From a checkpoint of a small transformer trained on Wikipedia: 4 heads of 32, rotary positions.
Each number is 128 + 32 x the weight over its row's rms, rounded and kept within 0 to 255. Layers, rows and columns count from 0. Numbers have three digits each. The size before them is the row's rms in percent of the matrix's.

# layer 6 MLP down (transposed), 512x128, rms 0.0348, rows 238-292, columns 0-127
091:140131155151125124071121121111129109125084166123091174164078094083099093137083128102107183093119121145154123091188199107124154148131160138127138144109055092121151149108100108081116182093086127099119110130122137127153141121147140142145101129136097090197107067099158126192137146100120116100188207110210110135120129079120114210127116100160129125169137164168144088086134123208167161120098
115:188094123162167111111155099130115130177129114121125156161159145180141138174157147145086158121162174152111148084206119124200090175110126101115084106153152111117101143171126137085148134065183129141121177111155067147131162149054080094079142101106165105106127117076124095158159137123116172136066156075147152094131155087107116181115091132081158115120106148091104115073151166160080133077101
101:161119129075144102171158144119165134097111139080094148117135179057066178121153164137108061124115189128200032155172160113109139125133114133138145147176157153100117134128135157088139120123197115107126115087174064063098116125133092120155124111151073165163133111078115136124154141084165134116109146149131123104132161170112148119153088098088164073188144109088148176151102106109171171122097
101:112073130124130150065139085147072138125163155150097153085089115167200143108141168131124153092091143151121134139088130119102151113089140105075165159188121115088103156146170168094122135117199119114146118116116176140174134086159086159079144122156169144064046178144153133080120100168159127144138132108110155139135127123146046102084163136066110144121138141150185079183073144122091155123158
101:105157085105147127181146184165161134149110140155122110062092102121109084078156162118089113135115080157093108159194094092137203128140126122178110107200164119154146182096167123149103137098151095142161101162106137158138108112095133085141111115089164145124136092139156092117145161111105138107117150139109055185204174155157123078142068115105138130142096097103113126093173096068161146195094
102:112108097154160153137194134055117107161108126099098118166104134159173184121134152067103128122126114155062153130107151133188114064232162132099097163125149093141150227092125147145165176139133085156129096116096160083131114135141171117174151129131103113125122113144166133078134088151180138075133103126145112175151116118063121072122126147117103138113111139139148147065129088174135094078096
102:147124101149122132146192117108140151104205167152148120200180159148099172161146166133163183101152114129103177081112134094112079099150113087124171125108142078126154055126097119101117101109141125107117113190176152167168083121172089164136084108080149147153116143125112073143117143121178100066121134116116125117061128092142119121116154129116137104124144106064159107079158116211114172059099
102:170125146099069120174092146106104116108174070158109123118075190093112111167087118151129116138148116103139132094131095125173100108144113121138132125132168208109121100164092124140158121179160143095136121177136105139118158100176171183146113159114112159125181188133047112044101075081097188081168152076150159102090199085123125126099168172096107123159124143144115116102153129110147106159121
100:075112103138129091143185116102151110121098152095106150168172117167138150113034095141107140104129172124162094096181101132068144116108170083129109105141081126116143085121141072117099162065166125077197119101150139135133099136113104107174159118129177154164133083118136142102171138104118117159185132175098101176127141078150148183159080131169102129141141200100115161078112199151163145084116
105:161103097099179109128191051155132083135142079135157088151073158118092188110093105143095079085088115095200143132102094131116114100083102167136112106113109186076136144214146118115138116139161084121148086120139153140114202180110078141152178110178100107196138145118177111141095139163125118100130174120088097163172133118122179115103145143120135121128110128130143132085196154157136092119120
096:215172108145177101172138183106162147137106141159138100132091181159103117176202142097161118129151155097125104132184141097101154192178133149159103129150144159127132131062148139097075106094163110099099087080067121125136105113059128123110089197102109167166159132093180101119151100158086125122155096077107196080111157113102155142112111117094109139126079131091118149165110133091092107134141
105:087178119099132150153102155132074117176120126116078098166100184077176138164101132130128170110121151164078171154069088176142175145121155136090109125097111097154104135099092137130123177179198123162098121127136167141068144084180061073122160093181139094083126123143167116111159105160081133072106130146128154164143106111142150141138164139121089122123081088154174104108133165115059190151116
103:196150115112125134146154136148121120121175126158131140131127191131086162138135098075099129100161183099108090154100155154120160171153095141117114083123088114112161099171104142098100092173122079104175154124165060169137122088112188091102113170064121032114149139130158120136145146085127152146139118110096097144094179092093184126176141070146141176097116067116178066112173114157171133147137
096:158093106143109094166113153138061080179043175141106134071137099125124188113158125145152167152169151167141128098138123128152084129121184163116193147109095129089089134099152117061153144089167206100119086124067108180113138117072119098117132112098104181146140176125087141177158165122124083105138105106154140130103137088055146106071178114183117142150128106129113149171143160117152125130144
095:211121103164153151134156132127154075064174129113126162105097126132178158161179113174111154124108157155165093102124123177074116108112048092094128103099171077092127055109179151117158096110162118087135146110202144176156132134065090073180103098105148161135107167169166111162129153131114143087123121120125116122147083123167143105146137075133154157090146101139147129113154125160105126051099
102:167152060108156117130116134184135120124112146159154086107173082184115119120158128112157102118096079153092082168201089174140144075108141102133124107117122088122121149139138142119107114168130161112077139178139132066140093133114073145076108071120065207183198134076132137134157090121166209146182117126166141144154113108161115166130100128131153158131114098075137161122164108124065115104153
099:141140129169156168167122161168128124118199161145105113043165093142058115110126119190079092079143127114099089100203125120077154104175127156090103115126113104152124169182168151116134152095128152119092155097145110131156126145127151162171145109129144119139144098080073124103132147115113093165095107221121130150099105126146208078085152160167117138140075119143112140080155120069068117141138
103:128129154090127109180131146173117084127175120137164115135121173127092100103188153129104209152032127124158205109067144161137157129133121127125108123085123111102140174091142172182118125163102113137111152086137144082107074221084118118119163119132167130152088129073096176153153120120096091133078103178087120162131076139130118129146146156168113082182130061109134102133145075160116119121128
107:155106149146113128110127121152144101149126189148102174138193138141108099152174130129152096121157135100083102173185111089168091112141137153145150148087108108191097066110117137109118198120043116128103142081174108165136156144195143087108117072130110151174121164109073088142123135157121051130090135108157154128194118094134064144097139144113150158089128100191108175144112075119127087094177
104:116104100124131167183186123132069110140108102128153135121102165087139142131132148070134153082146139135118142115113159160130145138222139166110091137134150160111142082088135110085112096117080082129155094050153133150094120135109146102133099200182129122100125119186096151185127150141101110170082122164073095063115087159161133162132124137110156033131175103117188156109152153102142184154092
095:176129185159164137065177086153139142111127173134145167128087094147105157080132112134123146105145101142117144142114070125087165100129151156130121121091178168148081093188157129132098168123163191098083126098169132179130124155141131136123105131149036159103112054100066114158132147173151161150142062114110147112108154120150139146082107064154139072136170099148111130076178081115079145165115
109:139116176151130110102147160134148146185097064123125084060147110149129077187140107106209116142114118136070162145086085100111175188102086120161177140113085142114191158106073089153156097190116111147126120120076124119148132105128197122121147137106182116100135107125187135104128124116131115115115169088143152148093174114151116162139149069121117082157156129166139142137118172043156079138075
103:142075156110165063123109155096120136115113084116142131129106133093163169089100206099101092144110114101121193149105165107134139098130103139162118179115104129113125127126146167090205148154077133088091135136114129130140156118086113130071160130103165095131127112086074162140101170097114147108139108152217082154141182150174086070132192152125106113130103090166142146190183093187078124163155
104:129146158113125185094153157119133169100092117078169103096183109154163150196116188142167104144087166155143121143158171112099156122146128072164163120157146104164068117093138091141127098128055184142107161116212136116133153101106132127102158133175178131097058132091178102109157116080126087130146134099118102139120085065152121103073139079181129139071075114110156138181153112133112141111101
103:166087099150125191117136141130143115106176133149101106096092088079145180180108087145101129151158129143044162079069093185120152121184126142128125168158195139182145136148128116201091134199101085123115100095155111128122113127112129166139169086129102176155102117119129135079125152167087115145123142111114141113153064148147206151115143114170107082099085143091074105081125129088102120170152
099:123167115099079190163133126131123155096114198127143121135092152179066135183125186106135129118090133110126112171083093140097071106179159120145148071060106179139137130123078122160119121148154166108090110135092105115121167040073143133117123091133118101092135204104129167103077172115131106144101166144103093163137155084141118155190074132112130203110167157102161148160134140126092139145153
093:081194167119094140113162144125093129134172157160191110136090065135166160136109146076160126132113135114115107048108138097123135086133129155127096171124142127133112157075181101056218120077108161183132191108137078153113126193132120130116148125150118129096073130131153146118141115103150111145066126134153120122152099039143120169144151119101084114128101162155164072108115170119178133182113
099:133170180051120135167192167136097209122124142163146112124185124082153157158106083166077136119096113145133152122146116068111134111124131088163198075102068125149140126179138125188119167100112118144162074086114098136140105109116121063104144168144214118076103132101152097107118074146134118156133161081149172142078108124099117117160150136177117108169133118098136112105140158133151149070089
098:126090155108178151107153084127169120098046100133172153154163163174187129126132153144167116149130175170128124126160123155146043125112119138140142115112111147143127137096121088205111051145114106132127084130129134119063092172142116148128089091126123193111105166163113112163105132165114120120140028111155106098109138142132108108091171123173106238103153114125119089171138115098109068120134
111:136129151141116142170131110125114134090162127123126132156164135094101060145153191161093098075084207089087173087152112124119125127143083143124114136126120155125114148084105169152139120123130106107175136109119133098184117121183140093168120118115180162152155087065147122147151123087078158096171155144115094127174083100111200127122029166148211154102159085134139092115136134179071075130121
093:114154177167112104061101136160159100105152123078119090131186112153169138048175080136161153139100137099166152100122162153116117158187160172052104095072110096141115135125078109059119122102106159093126115135129091158121066103119143175138144124147122159111115143106099122112200192117097077111123126123166175150097096178091159136180168120124092158181104142136070151155108161110153143144152
112:116107196112213144078070116111105068069101091106144112120175160149135093071119109147071127198176133119103089144100185155152161134073128170076110129116099081143120130124172095134191123102187141170157161157122124118108117129089125153130158072184149093100164111105110130169087147151098125173120137094086095115136115173125148148108096166172150087117128167159092114137130175123157116164116
092:126156082094137164093112123073167168103142187116160093158172164098101084104121139149101136117161096145099068105103139117128151186031106094147066100154138089129130158136156162102177181148146059152168126145178113164147127130098148129148139118124123118160155154067155171180092115144160128135078170165169087144084131072147139118151089144104132104139071052128133159085154107112109131166152
102:172128103110123213119151153128079144125129130144141093027134106097088116120164101168176136093203144182122148102107101169178172118051105129069104126160152148174061130096149151116139148130140077155071136129100120118118098151156151082102125116090102120116223108124133142087101101100217141132153138149115112092126132137171148123150143126123146147099145111071122158165143141133148119138068
097:145141062122097128161170139095132205082119158122211105116137112142174106095106094076099100124129133122092171168123137179154106091097084143091104130087143073125118103185095138132154137143099178144086160175167092130125171175122112135200124117169102130072134133143144075148141140172156181173123171107141087127142122065142126141121138163130113142078113127099131153097050097121076181149155
093:121193112150128101151130110158129142170101122108151086064148111146090096165160133136116144128125026128070149182125105157110089160109146151162136093148078103076153118123091118154098132125109175091128184100166153097185168130111131101121102109083180117106073128144137135170123133141121186087162150183160096121119187165081153083057140108124125173094077174142163160146099119158096172104156
098:133083104139066180112104105160147124126105163133186162195135085123123109154130126116167142138143117144168107162159088161104127141175065018103085119098130147116155094079119142132111160161136142144106160104120143134154127167093162122098151092131144082123143080120111129156175189143124131145099054140094088141118107122145119174060161130184177136102094105151150137090095091072148122184198
108:141077115107096164157101129113059131129134112156148161187110147121185094079152146124118113128193169139107133149119134080166180138138127142137096054114108076111119113108169104173161140101154211126103098159125123098152153059106104142058089198116115080194156099141139132124164126135090103137095109150108148098121079162133089229145126133114134119133178091111124171107105133148150137176098
095:187085151106131149084193135147105062178130146101142156090129097094134128083073158193164124086124162120120119123151113168180151071089108110060124121106127174173081126128131125155160133170174129133085087164109174133125113104127108138085149054140134088150118118136043139181169099142116053090107129159194079150127089144143129137153180156126141129129139094134133124139076137173118140146164
104:193107160107136124135086122183185106096113123105128127169140125148060106161138158107109158109098137115208196173118088148110074049108118135125160119111167090155149127117115149094093154165104140088182152148181151103147085134101188106136079131148186124177163143125116088094136087114171128147084090103149127080141126120155132077121122196143109173181131118168102118110131113060106092088132
095:132111151129139085127110111100125142111086073111129116076102121130140192157087120126048137101134119134093128127130117128095091212063209172123085134109118088077131189132145134116128144150127065130173151096117168137094108145141211171098216099154167162181128088136118167186126117160147169126151073160100156102088128145132107159141110169129078137110129110109152103086157140149132163125097
099:116114118119205158181112135114143120151132147090090085107115059137124151141142066120143109184153138124143104099099160150122134112087144137164162135108111111180130135162099114082153169107163178129170160159108172099159107142139094124133156127136158124067197208101126063186120155097109118170126136085107127131113165075054123130128121136087143158072089134078154067117145136176046131166132
091:153104173157186179227088163133180109153087112077119185104128124138098080138088174104155171151137141108088118121083138175140113093187119192156145110103112120129107138184098095077091107140118114115149102146164121127095111145115150170169155127142131098116107136109062129146132104075060119125129145077101131113136120164130169129142121125100173183089149116099057076184099166124124158159094
103:191100108151142171093111130112183138121174125148151108099103186061122078123150199146096160082044092135131129109168136061110123115124137162122151150174127144106206093140089120153119163089097061081099148115103125179148147091125166135154091135082144147123110169111118122124141121167113151184110181134108155128139103147177108154124092053099144133111061099115160127142149101169174170109111
111:078153131141134099164066180146143141154158150139095118122103085135149052131188155095083214153183093120154108081132114116101169144141098139187131138146148133169144143109138174137113094105111137171140098144156144146166139129115111128063079167155145082114113190151151090114138095099145026077165152136084119128135114161126150069123075104140126084205139135116098151101113117167139103136090
104:081130112122126140177175130116183039150194107158120172084131104124208112136165095123090143134147064157111098134178180160121179127110175143144093142142138127163127126112155183107114156166068105151171122148126143110144122131137088121125152139121166098154154080095124141109170112183086163151148146118122090170094089148116110106074102082136100126139075166122085105082133119140132018104118
095:136108084134086114160122156127109145130143143125080102113132137169096128171115076100155128084085122118126149163136128128149169176111094125081091057228160185062121151104130120090139150154157089163088127116116100157109119124107093093172145131146125155228115100191177118106138150153156087197144072098065136154129190157116127159133136136086110161119119095161171136122166120078128119093096
092:128116150148149126126128158099093174083141084157043110075113147143127125176186082124156131149098078101125105097142158093086141156113120107151177147159075039118139144167160080133112138162123179127139141122097119107118095128129116091188130157208177155113137150149171044133088079125095162069148190156180076142140119136151095127133118174135134137158077156154155119077120127094116140129139
094:146144133087108146080175153155157092061150162128118171120166115132116093108148180147162080073177151182140138161094193124040184113121139100131194125136140130091101117116088138088076083124131185153150101157130083128178112156126147161171163117112143101172099140138077095057149115173138179092083157110154148123078109115178159120132084136104116118126125091101101144121147108121105184090130
104:095121086136099144108150154147124135141079088125070120068227076139123143135119154093143190095084137057166169115104093123089133132168107174142128162157137175129135101152110125098108117139172140168104100145114157144142148036089118155123100172191185094050081157163140062125145166119093114139160148138113082125126112085188141146145155135135099117148141136132141082135158147116117125191121
094:142129144103158129114133143128143132112112112113033175200138155117135113065104098105096150146092127113101071142110119139096110146125090140107118149142093108188051202112149146075065130085126169162167105128093158169164162174072125093163105079174160144173122115216106103126126119120134152127143079181161151117164134166112181122114076097152141088097171160163130160114103145133132092114136
092:120109171079110163102092170109106168108152167152167152104164118140094127142155112114105105102128161132120092135169137103113134150139135093101162101145106096140169174104124142120152018148080165183133111110146112156109109059170109104133118101184126168129078198076140110198108123086114144123085116072199097164106165089095124122128131134163138176173112155107090144120128117066210147132152
099:136152107079093129106096143126188111123176150128123152086144108109169091129091112115087130115104122138140116133158170143070141155180145059166127146129097114161108141133114174128113121154068159165149175141055079102157108129164160123098126101162156077175172133084109088091158103208154129113065131073166127075170168125142089134117118152178168084078069203165108122108151132139121115156147
103:066066105090183186153154129122177149099097103132125060141146112127126130141152176090105097155174111131096186130123151115153142125158107123152158141161125128053072144130137096108130039165080156161135165093120103122117100133147160113140137132143076120060167107176136138126181146063032141144142137085147109170150141135144098171143123150097131081145191138153147116113114149145062166139117
102:143105114104116058144104109116170093112126192067146132041087135089086090144105101152192120061138131156121123132186146092111093115099101160168085131112155169119092164107110134134102176153056143095103153178072134116138161108168141127173077177152151156076124162157165094125161124114066105137154149149080130162095123180171155167134108155134108123090137132172170161120144178120152128121152
# layer 6 MLP up, 512x128, rms 0.125, rows 239-292, columns 0-127
100:145150126070166105130145158191082156070100121144064152167145158134115079149155152097126160162127143160024123149127133095120126125145187111065108113121136117173085127090157124133062139144145111118114145111128121117100096098157069107160122160151205127118087138107073154158165189171114210145081143142095123103098184083139093127144140077121176155119077097104116136122104125143135124177142
106:136151140119002175143144104121112157132113134097114110167090089142174124137139153101101081176163081125047161172092110165163046152149082129116181068143163148083143116143154106148094131147099165112087139143137097128134111061120172118116105129116117130146131122143174166147126147092156173157112116142111146140143119083066116117113106091197079126117106169190163148118130157148132174150170
098:122119151161123088123131130211129130109134163187095187151170107106068100141102071073101134110132138123156119154157099178098176148144121120160087144066104063136101121064094120163126092130141086175124186138138086097096143143151194120160090095166121117156122161121163129114066161119141174066094067171110114150127129116132175141117099177095150123100117173116166168167109147102190126109119
099:175137161152140113139091077142079123156120167118171170157137126096180092117140111159099095109173129136099161185123132140146090179124141091076081091122149115136116109140124112140155174133137152126157081148147147091088121139106110090154134109175091153175092089144209083129153116174126150041098173049081135115141097115117123074117203125123155158082117101163163107160139080112122160167193
099:114112126146088093131124148166148118167137138189209180133136096117165075144110084138150106119162128098163125093051069096118173138123138168092191105143124136119119157174126129107093078091102129128149108113149098151145061065136094084125161158072154148166117091129143116178130156103133091120114113148117124078116134152111155101129139059137164109117141122093166137207098102176180158199176
100:101157115154111143160189147130093141113092117114132103093089089093213083129170110157115141157118177109156101163147093104131109142114104126127148105163081103163059123153163108202111155162059138152119141106148125091103169080094100098162140085191134120127106162130187157104093076121133137138143092182172146137086162097160113089121120117138130093119157176144100116132113194076141093219157
109:112120090115150106163142123158070172129077115133076152108136087095185064112180210186054150179105118123079099096151085088129115222180117165140119135119182135156128126083144143106153109159124103152135120139155103124118106158204119116158166075160130154090127111055165099169109129110113142136142154116079099151132059149102154113101104172181106091135153137123132123135100135133104144127125
097:178163079136111112155143174191185152124138126149121127103145128090126128108154159138124114106173092060118151121080163165120104147100101136079162103084156103166131154111115100097141152219123156137082124153078107146165151110148121115066110111133082078106163176181198153116089147164115116155075098046102151129151146099067093065082155102111124151149101133137152091150127139150183132143155
103:106126088078117119137055166135068143112140155086139141194166136089136118129124121076080169116153145084167132116139134066108169150101072107110103127137125151144075140121133099214124111110138174073108150148090105053119094181114197116125128144103102145110087150148122100099124153109146153136189074091158110167098170125205075102121179145159127162141127163157173117132109132107148145107176
100:176176081170095115117151092093079150090108183074173148142121085115112136034119156131140080129196123096168115179125120107079141163104145180094168142092134120117116112149159126180070140074103069112186129124133109172131143093144089143138120133131148078124099170180077085098123123133154145177128123127079116145148140128108041149138163134115119182137127119171132161153144102084175134158120
108:165072095128134128179085128122157111106124143158111067136145149098107106131102166087112084115078183149105174152144115149104110147140104111206106167133163153110100139110128088133098083121146167132140124088145138120050216126134143185087117137129106135138089166128097195100103150178115070146143087167107110110136194109147133124150133069160136141185150108176149083151153126162089188059114
110:122088037117141156075161144103167121114119150111129107126147130102175186159167113171062110118124134199127140077107090136078103160125098107150131120084154149178095118109065151084127169150097111122125123133102189132151107115144130175160221159133157176179148141095122140096150145153092147131074080120117114092095123140105133155091143123180116091124078142146119183104195080177106117154111
103:123129133112143139119172099155113142124103067167079162153183065140173109170087156145103126145178078097144148117184105113127151139135127080081128159104139160176160066143069088085137150122047108140141103103112138105158177092109172104117116160134114145086129147145181115105114129185159136152122108169097132140074086151124118117128092135115161102201036135152173171142111120096154160063122
104:168094118095109107135156091120053089126140111188081184149189107160175141132150210174137179083158156127115168079102067089087092137131101161107124075135144123123090122149207144155099119123066131163142121168091130091129124136120168108154091150113098103115099108121059171080162150127162145184134097138142133122068145173125098141159166111088160128105116143151128141130163105128081081138107
103:143160123065157135096110111083143125135118164086139087192125124186109110092157115139110094101142180130186111123093094118137150127060155143149194097095176075160122143081160149127139119164164125107149179134092202193147118126102154150121149057112167141178111054163191113179135128119139118109086127140098187050170073143110130113140121136115115160138143100130144150089119118185134132120110
107:154127095140141141059157193119126137154120082150134152085129118139113147080097108175133149130152131108103141083114138151115157115164120118154132090055161155108186082115095159136123156076181138146125171153121126133162090171055120152113142133083111105129110053165157126095144166187169159122113085114119116144102097122117113136091170134145124133163186041191123185187141109106094121179060
106:144140136136149119164134139144089149058136128137135167124105129065121114187115126121115095206108140122112128146075130111130085118114105112122113156179140115183141129157060059125117089093116164144100116151107158134133115133157116225126101114109164122119158162150124114155133120128098200164068049139207209119147129180047104159111091128138124081117149086091095158108173113126130109138156
103:128099091091087074106137163182128086120110168141169166139119162155137152109159153111069186104120130153117177156141131171166035104101157107147136168117088153119147146093157140061120125156133129123172067129115112158088126170156091074140085110135106082145151118142148166116108158174113122129107071161101124185146179135092132140099167117157101183122109071117118105155103152234109126083112
102:131146137136101133153077147100169074123211154143152149108181149120155211138115152132082117150144127127149067118110145062144149160127127133155144107156139146130126100176099139137167185093165073113105093173023091148150114114115176083113105109113094115146079142161164117096119085138130085143126149105114147126200119110124062105136101123160160100082080126148106138153102196072088094132146
104:093121155070122101106148154130110107158120154122074198193174188095134174135186132133234067152104196144112106098091196094099101066118153133146099089154118145043155155163144135133158140099115097166124078104137097105153125108156086184131108150102108148108122142164117141129065124110120089130105157090145090101131149125081124092149141139092139172182127099134142126137106149133154149152107
107:112161112106146125168135130095175081151138130127121107137161127089186129181158138140130121132158170072173115146119128116152046125110117083168103097146138135143159055143093138133131158096166124093114152110141100111169147166069105115174093091161063105109122081072167162145102134117184156182181082163153082135123141100142114074124155086116085167151070091110132093117205149189108176121135
096:125132147125121144102126175145080127079211137150198114163087151129110094130140118127138176105161113123116120115128094159112064078171111097073117115168145065117135148145144078185123142164161126197116094037102124103107110094150183105134090152113061176177154207148131082137160110101137163117136118050144128132169095133136116104154133139108171152125141090183144135133138119082161125156141
101:134132024174131071097117163178093137141192128124143105141119120045103078160105128120136151120147183149124112104075161145097164155166135131084101130099144073104160161135197151135173138147143122138106158090079121155124168148118123151176115121125074111152109071113124147118142159130094148099106137137076139146147153134139152152144072135116159034136096140169133161201068116160083141093147
104:112105104193100175086129058128136110168088049136117146094116132142136120110188177097095173098165145150124149139152129132151103160137109165171164070118142134140151121117141075113078093179094092161174126154067112169131087148184119131092080176132090142138122145144158155097167113115129185075138154120092118115094170101081043141102113115126120186130143182156106120154092151156154120072139
107:087126143121179135093097126169122096088122106110102136190160125147174133179123119122100168138128100138116103118186176063109123104133093115085117137108175177183100131090106101105102202128112094136122213092139134136130080102176130083145141131112141122136167097128164196053119110145136123102085206125141145093076178131112077131125179074112132107153111145166158180129178075129116164154128
096:133155095100151103130091072151085144127054153130100166145141111072120120156158157178129182122153146152068152116132203196061144105101149113125119129120102072125141150094151122121043175127109068141149100093098190124116088123146124128135117196120177146149181088191131119128089088145145178157105133120127136091122126134096109166138118139166137134079101092072124214120119127139169149124119
103:193082065101176074113136137109150175124148180134140100131103139072156075163137117088238115127141106081137148097094142147115112183110150160151110098101170115145098132094074127121197100157125149086147106198154133158080136097098092099085114095195124135098138130173123169120098187091124148141164127126106125090085089149158098062122110114117144148121121125125113081128144182110108128133088
105:138132104172141186149118120142121151106136091137071074122118131074157152083092112095087152145136152110118087072084095129082129116140133086142105118141108062107161197123148119065177183125124108143181137081117148093165161139115208109118131074148127070135138127109104094071147180125129122168123163118088124178101126141185095139207120178149160141121184071154121183105097129152152138143120
103:159077174119080089110106165118101199153166092146120171109117067097113167102074143121134082102114068104135103113150110187145142120156159164093128098121147135080150168127110103143070144132146136164113079143104074150104135169140131108147163096112119163127135121131173082154098118134112149168172146145150127146053115145085096144145128151094183137155137157062183155231100090108120124123199
097:126096135158116153142120132120127151082089172168154129151109090113086127193166175187161161160131177081091142180108153157196138102146060158183157145149183146107194090095074114114124096091116130078081099124111131114092128156163160137110152147133143133141092144192109061087110114096113094096173170125136086130136067111172121145122077132111143187089096117117162090165101140147114097131170
102:151135124140137120148160094117200197152125117187129060131083133115142104134142111103118102107107137146074109177149161144161114176115062125138100105136175121129110115144156120094097137177178172090103150103142141170158133162065105143122112176115119116116144102109146190104098161100118126075109130109173155111094123140086067145093144160085190112209148098223136090133155090126138172070112
096:183155110128098095128152132134134125127120104098071169162177140076081139103091106138141171103102089100212130120140111149153136162078231090152171149097129134128139132147145082099075114107156145146160154144101148102134112084136145160129089130125108107186052117122209095115105157157101149095124115102132108142102152171118096073081082083112122147130125110062199101149096126172138165130168
096:101106107102111100165100144128170169153141146132121135126115069100151166167111121160094143181119143088105071102142148160043148163183137111107107146099104121098184106106058098120116179048111143152185140169094133125151070157081185124138154185095131109131118109104133169184110135120099136121140054143125122137148091118187161117125120140167162046130128083111099084183138151125159164115147
102:132101060104128109091133158185177113112126117113129161154157096115147145136096141082084088089104112152117165110089063107073098149181138147193125177079150107087137171112091116084050176117112118122121140139143123164151153141162149146190116154165148114153174144149093089165147108115117182170188133196103157086130117091150108107120137173139107053093083126145138096147162181094134127172133
097:147137115095199110118173102142109109143130075126077170177111076094123169099075131072119094169074177138152160081133102174169120124149175139093097141101122118098127033143191139147099146146124128157123087109106128128130132156203192087133161130088136161096112160119128090136144096219145107104126126103156171134122160172093104132140118102170119104070102134158162129118156186126136079109147
102:046130152156120120100113120088121154142114127165110129135142125201186095119188125133108107155101134135132096099087093143155155122119168122101170132153152149163113110186121135157093105136109135039163187134116128141118087059153108128168112142123106062144112138140131107141104123171189128133169205060108154076134122120139118105123156114083150165158085114171100125193088124076168089074186
104:080113124100127122137067060127098160091155159099114125098118158125114174079098094099107161182171165143166109167174108078115112120139110119115131145132115127133109165139162117139141128103164149200166158079153095082184113122129041122137191068181156100092071090154150131100136148133091150065155149126144126141139155159163089086087162099165143151120081102126132155172199096171108131099156
095:115149105099197138133164173149090147135133085133141162135163133158089121168145139119105180117102173108141132105093134116083193157132144129157143118119109103111098075191120095135133090103123186157089117131142058134136109125056094150145098114116139092140162122086121098131051086143163176134152127063175160107121155102136161172103116063166121088115141165100172181074181179109114153081070
101:169064089168135092154127123196186159156148078136135190186137133098146120115183163115099162117097099121159121119087135045121133143115109131139137138180188106178144149161118080158146121170168151127106112148130159114106154129138098161161182131072099067100108091106135124125157094152166132100112196115140107090141163109063084145085130081141146170070135150082058122150098125105121117100138
098:099133179137125156152125151104106152128148122131143141131205223110190054145092106128129136148061136138180108098090078134115121142096080169119132146119114100129145158149148086145103087099154092159147163148118086168059106217108102160176070105121139126061118107109154131124104188110156082110110093180150138117141156137119137075127158141061129112192161096119118172104148102120135122144137
106:123169164111066084235090173100093109143144149115113159072134102179142132129115106209173099145144137101181143117077069123138136102102147154159147161147146097112106096132161090131099151084149104138172114095140159118097141148184143142149071121135140126101184196125162100151128106124130135137088118084134198082128152171064151118115150086178137092138094138149118136162122054133124132174128
101:095132132147120148142116114169169105088217154107114151141164100115131117101084161098129136175103194156097125126134092106123110081136122119100083112118149089176174112188169120095146173130142142115155105142083121154103150122083185081177108095099111131102149113165151045183067125124099093132123133149098094120143170140092148149143101232162122128072100123111128095137145188152093152185086
109:151127138181119093138149156057134094155180115120073177129114123116158145147096132132119114178147138102117184092095152120147147075138115174068116126099143127142166156128141112118128068139083145110184147110110145203183133088069116175116144207032134146131096101112089152058112202158189173106173127114100134166121134127115084116107126120075123133119108097138119126104161173146158161118127
105:100089170093120061181068123146130107149162166101074160126157125116106171145114103138112132113113154196141099076129155151120138065166158158142108165118167097104144206115158065117130089128087113128154044121110121088173075107154116164102199119163160107118122101118132144134126084160105103087147144124151116122146136131164086187135115072189178092124177163188096139145117140143091107129105
102:066132127160147117162117135105116164104126155117186139073130143092135128095165192094155118128098125104173108114070114062175122137128137188120154119122098096118110192139075170180063114159093171156127111108098096098106168143136064126159148098177117144102125079139179126096076209099191120132163153151098171074155133157171144142118116108132122159117108089165111139185126089105094117081109
095:145114156075168147111174071092096145116131100102131158129082119173103081116059106072112148189177136123165131141106186166084156157149129102193137127068159057139128134124133104144128082114149049137158071153130186156192135133159094194065116114112141122125160127113125173127106126087134118051143105179104146160154117100154132125121138121109172176143118090141123154165131140076099137131132
103:158163108143085098159124111161155069213107138119147165103111120125104149101122193151068083108164164183188126134120147183132094089113116134124111112088153169120148184107113140147124117152194046124152148081174141133155087067107142151138145080119151166202130183166122177179141117099124118123100059127133095107141099096149138132119161136145156097140120082134137168119165091092134138077163
096:127151163149085035135076170149110137124116167158138154114126142107176066172164129088118192167183161147159097129153113125189138187106118168114074114129120142122208134127103114114110118216138116176212171092105106134079161113089098082138109118142105128143164105126150201088143132127140139123108144106160094163104138150106128158099126077099168142084131131090139126074132105138086120104122
096:050179119144194104140133140113101178136123151121125114158129155173112148145106115135121154098126053157106168126140130094071070151151172134156220135119130127156127130106129125092091129109076150093100118174106114205215117139136146105159110142150126122106094136178168166061093110165139140129081154146111081155190111173099124146153098132100173102149099063154097149134074110114091108144099
096:163135081120123144136111176125118237110170120120180100128192102097090158109148152144156136128112121164152111114108087125172124076154194178130123172153117092115107114089118098139133129103124095102106132115154100113095128132142051161086133166103154104074124128132183174089149149197114091182130175119086117063128171102133086100152145087081097121184116081152152164141142171121147166074126
102:116133069096106098102101099060120140184128093108204118129135099111114176127090097095109142104150112153137120134160142106102160141124173132098121215122213120070145120139139111122111124112171114159094108137124178095176164177154146079147117133101119135157086172162178127093071126140215154111167048150144107170099150149092175100129148104153096088136111154081131122144112141130148093126191
098:066091121103164200167182207176195120118106130102176140099142158148164129092163094159125156090107098129178099114172154112096099076105116103136126104118072144150161128123150126158073107143143135117165157108104155165071063135124153134098146092099117127168116083196116153120163120143130100137156139133155075111110105077119132091090181124058140176105150129104120179172128131114077088102161
096:110110126126160067138110115094112100151147121114153198134151081113155124094069122158123179081027117179163064101167127161193105146129109142118129101150147085132162127097136154109185132152119043093154092187140133145107137096122068159120102096145152101174143154164127116094089162118157146140084090118167099143107112150122178121115078136192136125138147188121129126163113161152123057135164
100:107111098136156123144129148174169090092187112086142157147081126103158121104090120112159154153094098098163168090176127098146234135143126124121119143102119092160136091135101081110151144121171149178166152089174173140094165133153134150100183143153089134113116127076131109092123102164165081098185133107116158092123110093078064204112174140122122167079168170146075109107167183117121112092159